config.yaml
n_layer: 18
d_model: 256
n_head: 4
n_kv_head: 1
head_dim: 64
d_mlp: 704
vocab_size: 559
activation: "swiglu"
norm: "rmsnorm"
norm_place: "pre"
norm_eps: 1e-05
positions: "rope"
rope_base: 10000.0
rope_fraction: 1.0
qk_norm: false
attn_scale: 0.125
bias: "qkv"
tie_embeddings: true
parallel_block: false
init: "uniform"
init_std_qkv: 0.0199
init_std_o: 0.0
init_std_up: 0.0199
init_std_down: 0.0
optimizer: "soap_variant"
lr: 0.00403
lr_mult_up: 1.46
beta1: 0.95
beta2: 0.95
lr_head: 0.0107
grad_clip: 1.0
warmup_steps: 200
schedule: "wsd"
decay_fraction: 0.934
decay_shape: "linear"
final_lr_fraction: 0.0
batch_tokens: [65536, 131072, 262144]
seq_len: 256
doc_mask: true
train_tokens: 611000000
steps: 4378
dataset: "wikipedia_en"
Each number is 128 + 32 x the weight over its row's rms, rounded and kept within 0 to 255. Layers, rows and columns count from 0. Numbers have three digits each. The size before them is the row's rms in percent of the matrix's.

# gate: layer 14 MLP gate, 704x256, rms 0.235, rows 556-569, columns 192-255
# up: layer 14 MLP up, 704x256, rms 0.243, rows 556-568, columns 192-255
# down: layer 14 MLP down (transposed), 704x256, rms 0.162, rows 556-568, columns 192-255
gate556 101:119134090141163149077128141140132124106156138202120124142188126126150071087101075149114113135164119111133145113101142142105229144168095089132119114054080157051158129063135157104137119097112125
up556 103:088179134133136152094154130179121116112179088107111091168162090162134098163139145146170118091092103131161143159116177152103168094149155090117152168162141111117174126172137114133128179065120141
down556 102:154140123154186171201147096127167054133132159170163071091069164124147135114131083141140123113130155096139168141143136180131083192124157112049108133154150106150157152157115171119132088135100141
gate557 100:090127122154141195133159112146114154130135128164078100097151094140195091094165149186146100091108115126118143195136120071086129162123136154177133159072091107078135123111080147166099131107097113
up557 096:158058101114129149140166080087127073153059137073098081080141118123125157128069137119138113131136146135086155040117148165097135137148171129118081137135116142178066169124162125162109151185062111
down557 099:159123094215099111135125153129144129126109176145124094074095104127166154099150109171152144195178140090143093112102183124086212136118194110088188092164169082142191086054137097093161071067161160
gate558 103:090128140162141132096158119151155081178113169143163113097155148152143120108168117126058111088153082139134100097129173124144210174073147105151151089115174129172142109120083186124172163090145108
up558 097:155145144072112109101156144141063115172116202171085094109130145139142128152121132136180149104117171096070114131136097131115094146153109118155147104144222112101137128099154145143111142085116195
down558 097:146160137097140138160035147127126124125193123128111181107102123110130155198084107160094114124132117180087115136182136159136105150136124105095143085210156099132118083104093114075172132117128149
gate559 096:123114123145157102158154135150088093140094194091085131124152159161122105104145161197218135095156140125120127152149113104120118144131129133131097108117127131107077129106125158140160149100075106
up559 101:072172154144159144107097153127105181134133102164174147119113164074135141138160130149098189126075090133109123085115171135172155092158128141107131144099139136168147144158111183155123115151130131
down559 099:097146166133174141133124124102167131125095137109099159115122163179110215169206160149131147108125108135132116170086138220094159160141140161137155108174035134166115146138069155083181162133119142
gate560 103:167148098173058105162143119120141084133113126142093151103125072152143135107105143129134187164089108151151210110101138098166148097099176111078122166057132158195066054127166167155130121112170127
up560 100:102093123105160117116106139158143095099099119115084135160178142151145151148116141115160067128060062135082169172118058102085143209103179101119143127160090124174101144076069077052159173163118163
down560 102:073157123095115163188175124119139117148145079172139137079154101136140191157107091166123164103149135130154078167043149140185096152124170182093151159141103127105098111125128188133146085159123119
gate561 100:078062125105097111105114157121196131167170111162114098085159168167070188113101131149106068132167099113104111150121153128089167123132075113126097116138161179173128106098135167093139104161100088
up561 108:140085148075107118132099143115153093147135154144102111148086109125111116105084080126105109074152169122118164132169183120141177162147147133095139174126184121112122085078160134149092118161113069
down561 101:105096092116078139165170100119044135120142167126132148172147104141102115159118108066152128126106180098109125132197077172119132062106126181101118120234122097137095141105144134157107156131085196
gate562 095:129151124185135156110089131195127163138130155164112070173071125162068075134096069125106124151098145146131082114121137106153140097137137097102119170079125121132108181128161168159145089112121108
up562 095:133128075106153123100113147118180150111179080151179131132124083179069103119169169202085156127130068134141149079133116102101147180140106087121130110130116137105147120112044121107120146133083134
down562 096:106139124175157073163128112101124138093108089156093121144047144130107143134124209179139113149180161147117091196107105128147069150160150146182173193091138149148150111133166134138131103104148117
gate563 097:125130107126117134164135128127177176107105123187127113151168143128116117104146101180141136135137108154162096073103136102123106149105103105103092073120083132128123123137167129104136162146104133
up563 096:100121152156125138138138143162111113132105103146145096051115188100119122142160133155140070144126147113112088133127186172083104120082121225100126081184123116180144210116139116095116142150115148
down563 099:060128137067126138113153142125146124146135130141187096100104164161145109171146119120132126159091085121143144155190117165144120180116114154097105149138092191120166127116139082175074096135154107
gate564 095:088145082180093078134119090136129166078120123080093096154091211164069131178100130154132163116165148129115129114080125172176118165146166142106137133158179142108088164102162117123127094070151125
up564 091:169101077139108177112123112087078189215129099125103156079077135071168167142138187178138173174148153091112147052136171172105108206125135123109126070126100131144109138095117156091121139139145111
down564 090:097144120116108117167127093139159054106120062096121139176155172119123202076112117092153131105138152167169131143132110112128152105120120145092147164117148122126168116104173094113095092067162132
gate565 099:139145126096164151123134120150119159156117080137101111133176172142140125127130164093152185080114070056136105175134169161127108078132129155134139073094099126159149083097140153074152150152149104
up565 098:130133101121135255181108092131166136160116165136152120186176085141129128155119136076124129102110142113129144124165122123103110108055122139158077117161129149085084183167105153144141118116122124
down565 097:181145124152184191163140097115110153193167143175115137137123166185079136135092092174102120144116143089118140112131129087159152164165139161082145117141158129182178123167170125191056079097066055
gate566 105:114124162077129094128082153193111165173152111115118209116136159133135131159136142144115134102202126150182152122159185109153132147181103134102101110130121133130035110143143163046173132120151087
up566 099:143095151081133128151141063129131142125157133125111135069070112061190128152127080143132126088115108121153143169168094220118111083118158123114157112132148114114142150098098180167107114129136127
down566 098:116100136093100078111140167172087149121162134121129133152155112081103118129128143182136125150130166119158040122131075136089205137145085100132104080154116199166060121115135199070155181137135123
gate567 098:104086127116120176146178119099113117133139151103047052173157137149097128106169184180152071128108142137093097094135090110109138090160100105158118185136113118116132128080119165168095077068193094
up567 099:101130165054101165161127125108138108143105086090159182121079120159166158110143142170117176163157170136116067115132155141212190137097127127096082153146160151104139154117107101109154157143151152
down567 097:157144105117193169131155112154129112100118105151086070109136132114111165153133088168129097116143099151143054086120153104147180148148090165146131083126134093156124137105109114065068142097078106
gate568 101:146134105132187120131056171155123084096122108180124163100130130177142113116133140120069117120132209137152143124135110132143098117155131112130183153167108096128152076082101129170118100081171156
up568 103:146114080159088165163114183169151143173146116089110145121087150139127150109106164110111135084095162161168117125130092166054169106116147157111176153161148100099077189099157107139161030196158118
down568 097:133157123113133164162132109098174144166139146155150121165127165165080205161133141094128168122128175172113137106165165152115137098121121059118124124064097080126110149134135110136045161137158153
gate569 101:149121120087094053157145170117043145135126135083094133116081152125129161154153124133102119180136149087062091146094054128133159121092185154170156153130147117137130091135137181156128158133125080